Weights of a small GPT-style language model, trained from scratch on English Wikipedia: 81M tokens.
Each number is 128 + 24 x the weight over its row's rms, rounded and kept within 0 to 255. Layers, rows and columns count from 0. The size above them is the row's rms in percent of the matrix's.

# layer 5 MLP down (transposed), 192x64, rms 0.132, rows 51-81, columns 0-31
size [ 91 112 103  89 108  92 100 112 102 110 106 110 108 102 100 112  91  93  99 102  97  97  95  89 100 104  91  96 100 103 104]
[[116  98 109 138 135 115 123 141 113 157 117 125 126 171 171 142  94  85 159 137 115 108 103 101  94 137  99 142 125 147 139 131]
 [135 120 150 116 115 151 130 133  85 141 103 153 137  63 162  95 104 134 143 120 112 114 116 180 128 107 114  82 132 182 115 133]
 [146 135  93 125 129  94  99 132 167 118 147  85 128 180 110 135 168 136 122 143 146 157 137 113 130 140 142 132  90 160 179 151]
 [127  95 102 109 103 161  78 122 179 119 167 119 150 157 148 136 125 135 142 131 125  96 121 156 110  87 141 100 126 148 148 155]
 [146 136 134 141 145 105 157 135 142 124 128 138 176 166  69 142  94  80  92  99 153 131 135 128 119 106 165 119  90  94 103  98]
 [136 103 145 141 102 154 115  92 124 120 147 119 139 116 126  89  84 150 123 109 104  98  92 177 141 119 118 123 144  83 111 122]
 [140 110 133 129 119  97 133 155 127 115 126 138 126 151 148 127 140 113  85 111 133 144 114  88 129 112 105 120 105 127 167 164]
 [151 103 128 174 142 147 135 139 140 105 143 155 100 134 124 123  91 149 123 149 121 110 105  92 131 170 148 151 149 130  79 145]
 [118 144 112 122 102 105 130 118 116 144 118 153  73 158 116 126 165 143 134 103 147 145 127 111 188 153  96  78  77 127 109 106]
 [143 151 135 157 133 126 109  66 118 144 126 126 152 147 102 158 130 136  95 103 112 131 139 147 171 126 121  84  96 123 164 107]
 [137  98 132  93  97 100 127 140 113 136 173 108 120 123 142  97 119 147 143  87  96 116 101 149 153  99 112 132 122 121 119 123]
 [129  72 154 185 164 133 127 147 106 107 107  94 119 105 127 116  90 130 185 142 111 121 114 116 146 108 172 155 110 104 111 114]
 [112 148 134 170 131 105 162 131 128 116 104 143 130  86 143 134 126 148 113 104 169  97  81 173 150 111 150 120 119 115 133 145]
 [127 165 149  93 119 163 116 133 170 106 127  92 155 147 168 189 109 137 105 166 159 113 132 112 146  91 112 135 164 127 180 148]
 [123  81 136 162 116 135 131 127 123  97 155 132 114 139 137  94 133 123 112 149 115 107 126 109 112 146 124 120  75 138 122 169]
 [121 165 129 143 103 175 130 180 152 112 128 142 148 106 150 133 170  94 109 134 105 157 191 127 123 121 141 143 129 165 158 125]
 [168 131 103 147 150 120 124 160 129 104 164 147 170 106 120 110 125 111  97 122 131 158 125 157 103 117 140 135 109 104  95 139]
 [104 143 130 144 155 154 115  96 126 137 157 155 128 133 119 127 117 146 154  96 104 143  94 124 108 151 111  95 130 174 149 172]
 [ 93  86 163 171 151 150 144 134 122 122 139 190 141 120 152 111 139 165  90 119 102  93 107 125 166 154 112 122 121 132  91 154]
 [146  86 123 138 130 125 116 129 110 107 144 132  90 138 107 115 162 109  86 129 157 136 109  80 137 131 176 102 132  95 110  62]
 [131 112  69  94 125  92 127 124 121 142 131 149 139 130  89 152 171 109  98  91 144 146 124 120 143 140 132 109 110 142 121 131]
 [133 153 142 101 159 132 135 141 126 113  95 141 154 177  94 182 139 147 139 109 124 138 124  91 166 110 140 106 152  75 153 121]
 [125 136 123 166 103  97 119 143 159 121  98 114 128 133 135 124 135 134  65 150 133 128 174 112 136  87 136 171 132  86  98 159]
 [127 128 139 125 152 126 132 145 144  90 154 139 157 150  87 142 157 162 138  80 102 104  81 117  83 132 138  85  86 104 114 111]
 [133  91 143 121 176 169 151 155 137 123 104  79 128 139 102 151 149 112 109 138 156  74 150 144 108 126 126 159 136  93 161 164]
 [107 151 105 150 145  71 117 139 121 131 130 133 103 140 146 151 133  90 122 128 142 139  85 119 111 103 105 160  98 126 102 125]
 [117 123 174 105 162 140  96 121 153 127 119 101 160  84  91  93  77 141 126 150 172 150 110 154  74  85 114 145 169 120 151 156]
 [ 92 117 136 124 156 107 102 114 160 133 150 161 180 170  56 165 125 129 159 166 132 129 161 135 137  80 120  94 106 130 126 125]
 [134 171 143 109  87 115 102 118 135 153 148  83  95 120 134 138 137 111  98 109 173 130 143 170 150 124 120 153 138  98 127 119]
 [114 140 157 112 150 138 103 149 123 108 119  91 101 189 132 104 161 140 133 108 134 150  99  99 113 143  97 120 149 117 111 102]
 [131 103 130 142 132 113  84 122 145 128 140 126 159 125 174 167 117 114 137 113 163 130 109 150 105  97 149 153 174 139  87 119]]
# layer 5 MLP gate, 192x64, rms 0.238, rows 52-82, columns 0-31
size [112  98  92  86  87  96 109 112 105 104 101 102 101  98 109 101 101 104 107  99  97  99  86  84  97  95  96 100 100 108 105]
[[160 146 153 141 151 138 169 164 123 120 122 137 154 173  95 131 116 126 148 134 132 135 107 115 127 168 100 109 125  93 122 170]
 [159 166 170 103 143 132 141 119 104 137 145 153 109 172 120  99 103  96 129 135 183 148 158 167  83 134 128 118 149 137 133 160]
 [125 143 110 111 131 121 139 104  70 139 122 133 125 115 102 132 135 143 160  89 142 153 133 162 146 158  48 123 118 130 137 123]
 [121 111 117 131 131 130 173 137 112 138 109 125 123 115 112 112 150 122 110 140 136  86 112 146 118 119 122 145 147 189 136 155]
 [ 94  87 163 168  76 144 105  97 111 140 116 111 134 127 142 115  85 134 154 139 147 159  98 128 124 151 107 144 166 109  90 131]
 [150 109 119 114  84 121 147 133  91  88 119 137 157  92 126 115 125  83  96 123 119  91 142 144 103 150 143 111 122 137 135 147]
 [111 179 166 136 109 122 157 135 151  76 142 107 136 143  51 145 143 117 158 123 138 101 116 133 120 105 123 128 155 125 128 147]
 [133  95 170 130  99 183  86 139 141 121 137 124 119 104 117 160 132 132 110 150 126 172 131 127 103 145 150 122 156 168 113 174]
 [127 167 143 106 146 137 109 134 115  93 137 183 146 118  97 100 166  74 100  97 121 168 108 154  92 113 142 115 138 157 122 114]
 [111 105  82 129 157  75 108 124 101  94 162 146 139 110  99 139 161 123 123 165 111 109 107 113  74 142 138 102 155  93 164 162]
 [159 153 178 108 100 159 163 106 155 117 102 112 123  85 135 153 119 130 145 132 136 126 179 126 132 138  88 134 124 145 102 142]
 [109 171 130 145 155 135 124 145 136  85 169 140 120 103 110 100 149  94 105 146 115 144  73 143 136 133 125 119 148 150 161 119]
 [ 91 156 130 130 132 153  73 111 156  98 144 130 124 145  82 116 138 149 141 139 106 123 160 140 116 140 153 137 115 147 143 156]
 [131 136  84  76 116 144 111 117 159 132 146 149 137 173 112 134 138 104 138 144 148 162 151 174 125 134 161 163 142 108 108  76]
 [135 101 113 111 142 144 115 139 124 149 144 145 108  56 118 160 140 122 168 142 117 162 143 123 155 145 155 123 103 169 190  98]
 [101  98 176  93 148 146 144 100 154 128 137 107  91 158 113 120 146 138 139  96  80 108 132 156 132 146 172 120 130 179 137 115]
 [135 159 118 102 155 158 144 143 134 166 133 146 114 127 129 126 188 124 136 118 110 138 106 119 117 153 143 154 119 182 113 123]
 [117 173 160 139 116 129 122 157 105  96 125 147 169 101  85 103 143 126 109 115 136  84 111 153 130 140 102 131 169 151  87 151]
 [154 105 159  56 139 107 159 149 116 124 120 116 111 124 119 112 175  89  95 134 129 135 140 161 106 108 159  76  79 120 123 135]
 [ 72 140 189 124 172 108  83 126 136 141 143 127 138 127 122 182 112 113  86 162 130 154 104 154 136 145 128 132 127 129 120  91]
 [128 117 125 115 153 154 110 178 112  79 163 118 107 102 147 116  96 125 112 138 146 145 105 182 118 165 149 128 131 138  93 149]
 [129 115 100  86 123 122 127  92 135 116 154 119 133 128 141 128 126 128 120 127 156  98 119 122 136 129 133 117 135 143 209 127]
 [129 156 132  89  94 156 143 155 112 142 145 105 117 159 140 110 132 122 152 118  91  62 142 126 120 129 142 165  99 149 119  98]
 [107 139  94 106 105 143 128 123 122 133 184 112 116 117 147 111 131 112 145  88  67 139 112 165 136  96 148 107 120 103 158 125]
 [126 111 138 101 131 114 150 136 155 122 125 216 127 110 101 136 154 138  91 105 142 113 154 179  97 119 137 117 118 162 109 123]
 [100 149  86  95 140 142 139 137 115  90 120 130 101 112  96 107 149 104 106 130 126 117 133  82 119 135 177 165 124 142 150 106]
 [152  55 105 124 122 122 138 127 143 135 148 151 148 113  84 121 113 117 150 142 104 152 136 143 121 105 108  77 111 147 139 168]
 [152 140  93 123 139 157 146 120 111 106 123 106 128 127 112 142 111 156 138 126 140 160 200 153 120 124 161 123 114 168 159  94]
 [145 122  89 135 133 106 101 118 115 132 131 141 106 142 109 109 121 122 106 139 153  97 110 143 160  82 179 111 134  94 135 155]
 [151 141 131 134  97 174 134 141 160  63 154 173 144 105 132 123 166 115 140 127 127 133 118 134 155 124 131 127 123 162 158 142]
 [102 144  98 100 152 155 114 128 165 160 141 146 144 145 126  91 143  85 115 112 112 141 133 108 134 127 132 116 152 151 108 145]]
# layer 5 MLP up, 192x64, rms 0.249, rows 52-82, columns 0-31
size [114 116  95 111  89  98 111  99 104 104 114 111 106  95 104  90 101  98  98  96 101  93  90  90 105  94  93  99 100 105 113]
[[128 114 116 148 161 130 111 174 134 128 146 125 126 135 166 100  87 155 122 138 108 131 126 103 120 157 145 139 143 107 118  69]
 [100 138 106 192 125 157 127 145 121 123  96  99 135 123 137 137 123 115 121 117 116 111 119 130 106 115 103 169 150 139 127 125]
 [153 104  95  89 181 152 124 125 135 114 103 128 138 146 157 121  90 151 126 151 123  79 110 117  99 122 117 155 145 143 122 122]
 [ 73 128 102 100 125 134 188 140 152 133  97 136 115  83 133 120 134 147 119 139 126  86 131 143 136 131  91 146 111 141 140 161]
 [144 137 107 111 132 107 136 119  85 107 146 154 136 171 117 210 178 124 102 176 148 161 133 126 121 124 146 121  79 145 131 126]
 [ 99 120  97  76 105 163 107 126 118 109  91 120 144 146 125 126 126 138 150  89 135 107 136 151 146  91 121 148 161 114  77 141]
 [127 153 177 105 154 131 106 130 130 174 144 149 146 145 100 182 135 166 165 156 108 117  85 117 124 106 116 139 140 165  65 170]
 [135 152 101 117 120 156 116  77 130 149 134 161 169 126 111 139 125 102 104 109 130 135  73 155 194 110 102  77 164 149 102  84]
 [123 122 116 151  85 140 137 172 154  76  84 106 148 121 111  99 178 121  99 167 149 168 133  94 106 133 124 124 144 140 155  88]
 [140 138 110 137 160 106 136 128 109 141 103 149 144 121 166 161  96 111 120 127  81  97 133 122 132 127 110 128 146 145 122 108]
 [146 125 105 114 112  86 131 158 116  98 153 108 113 167 142 136 109 159  95 136 155 169 135 118 105 118 159 156 135 154 153 155]
 [127 198 155 126 128 128 102 113 151 118 149  90 119 101  84 142 133 135 109 109 142 145 119 146 153 118 156 142 113  97 123 133]
 [180 131 128 106 147 107 123 129 138 181 110 127 105 119 140 114 127 108 126 159 143  98 139 117  68 105 109 115 163 123 130 120]
 [136  85 122 115 169 154  91 103 135  97 113 117 134 138 107 174  98 183 141 149 156 154 143 108 132 121 115 131 161 165  84 177]
 [114 164 136 105 151 155 120  98 160 108 118 121 157 104 147 116 116 173 120 104 113 125 104 148 128  99 138 121 178 153 132 104]
 [ 98 168 180 131 135 165 163 148  62 120 118 137 127 113 144 152 107 161 145 145 153  92 121 137 158 132  97 100 153 108 111 127]
 [ 95 117 137 109 146 133 141 160 163 115  83 180 136  98 181 122 120  86 110 101  91 106 141 122 107 113 112 157 122 123 116  85]
 [117  98 128 122 117 122 131 108 109 139 126 100 166 121 109 120 141 103 128 109  83  91 122 119  79 115 152 129 122 133 158  88]
 [141 112 157 103  95  94 142 133 141 101 135 129 164 113 162 132 165 119 131 125 151  57 158 117 139 120 125 122 127 105 108 121]
 [132 106 135 123 112 130 146 159 174 111 171 105 120 125 148  73  95 133 152 104 144 156 138 136 159 144 159 168 147 124 133 143]
 [110 131 148 100 131 122 179 127  96 128 144 132 155  94 130 128 151 137 114 122  94 140 120  96 148 138 137 119 106 107 136 144]
 [114 111 136 157 133 146 123 136 159 103 155 146 168 120 165 114 168  97 129 158 151 147 155 106 126 158 128 117 152 141 117 122]
 [148 127 139 117 140 104 155 128 182 101 128 165 151 123 115  48 156 125 145  96 135 132 104 141 129 127 139  69 127 114 162  86]
 [174 127 149 132 145 117 120 128 140 134 162 104 129 129 134 112 142 120 137 140 152 144 156  82 114 169  99 114 157 131 118 198]
 [122 164 132 113 148 104 169 147 144 143 111 117 150 120 152 135 102 154  69  77 120 115 142 134 166 152 136 114 134 121 107 152]
 [123 119 121 134  72 103 128 140  94 123 139 142 134 132 117 132 181 115 155  83 114 103 112 107 123 142 141 125 102 106 141 125]
 [145 100 127 114 104 193 100 161 124 147 103 116  94 146 134 135 118 125 122 129 131 124 167 171 155 135 149 103 120 149 105 109]
 [151 135 177 106 113  97 149 143 155  69 117  76  88 110 109 123 139 152 103 141 157 113 140 166 119 141 112 119 114 146 137 148]
 [140 162 105 133 145 144 122 112 130 116  76 116  88 122 126 117 145 102  63 125 132 147 140 122 108 103 134 159 122 109  69 116]
 [131 156 134 122 136  95 100 135 136 126 129 116 112 151 106 134 102 111  98  90 144 108 102 141 140 110 111 111 139 151 148 179]
 [157  80 155 131  98 113  98 102 117 131 160 143 148 121 103 161 145 134 141  94 117 184  87 136 111 145 118 157  88 149 132 143]]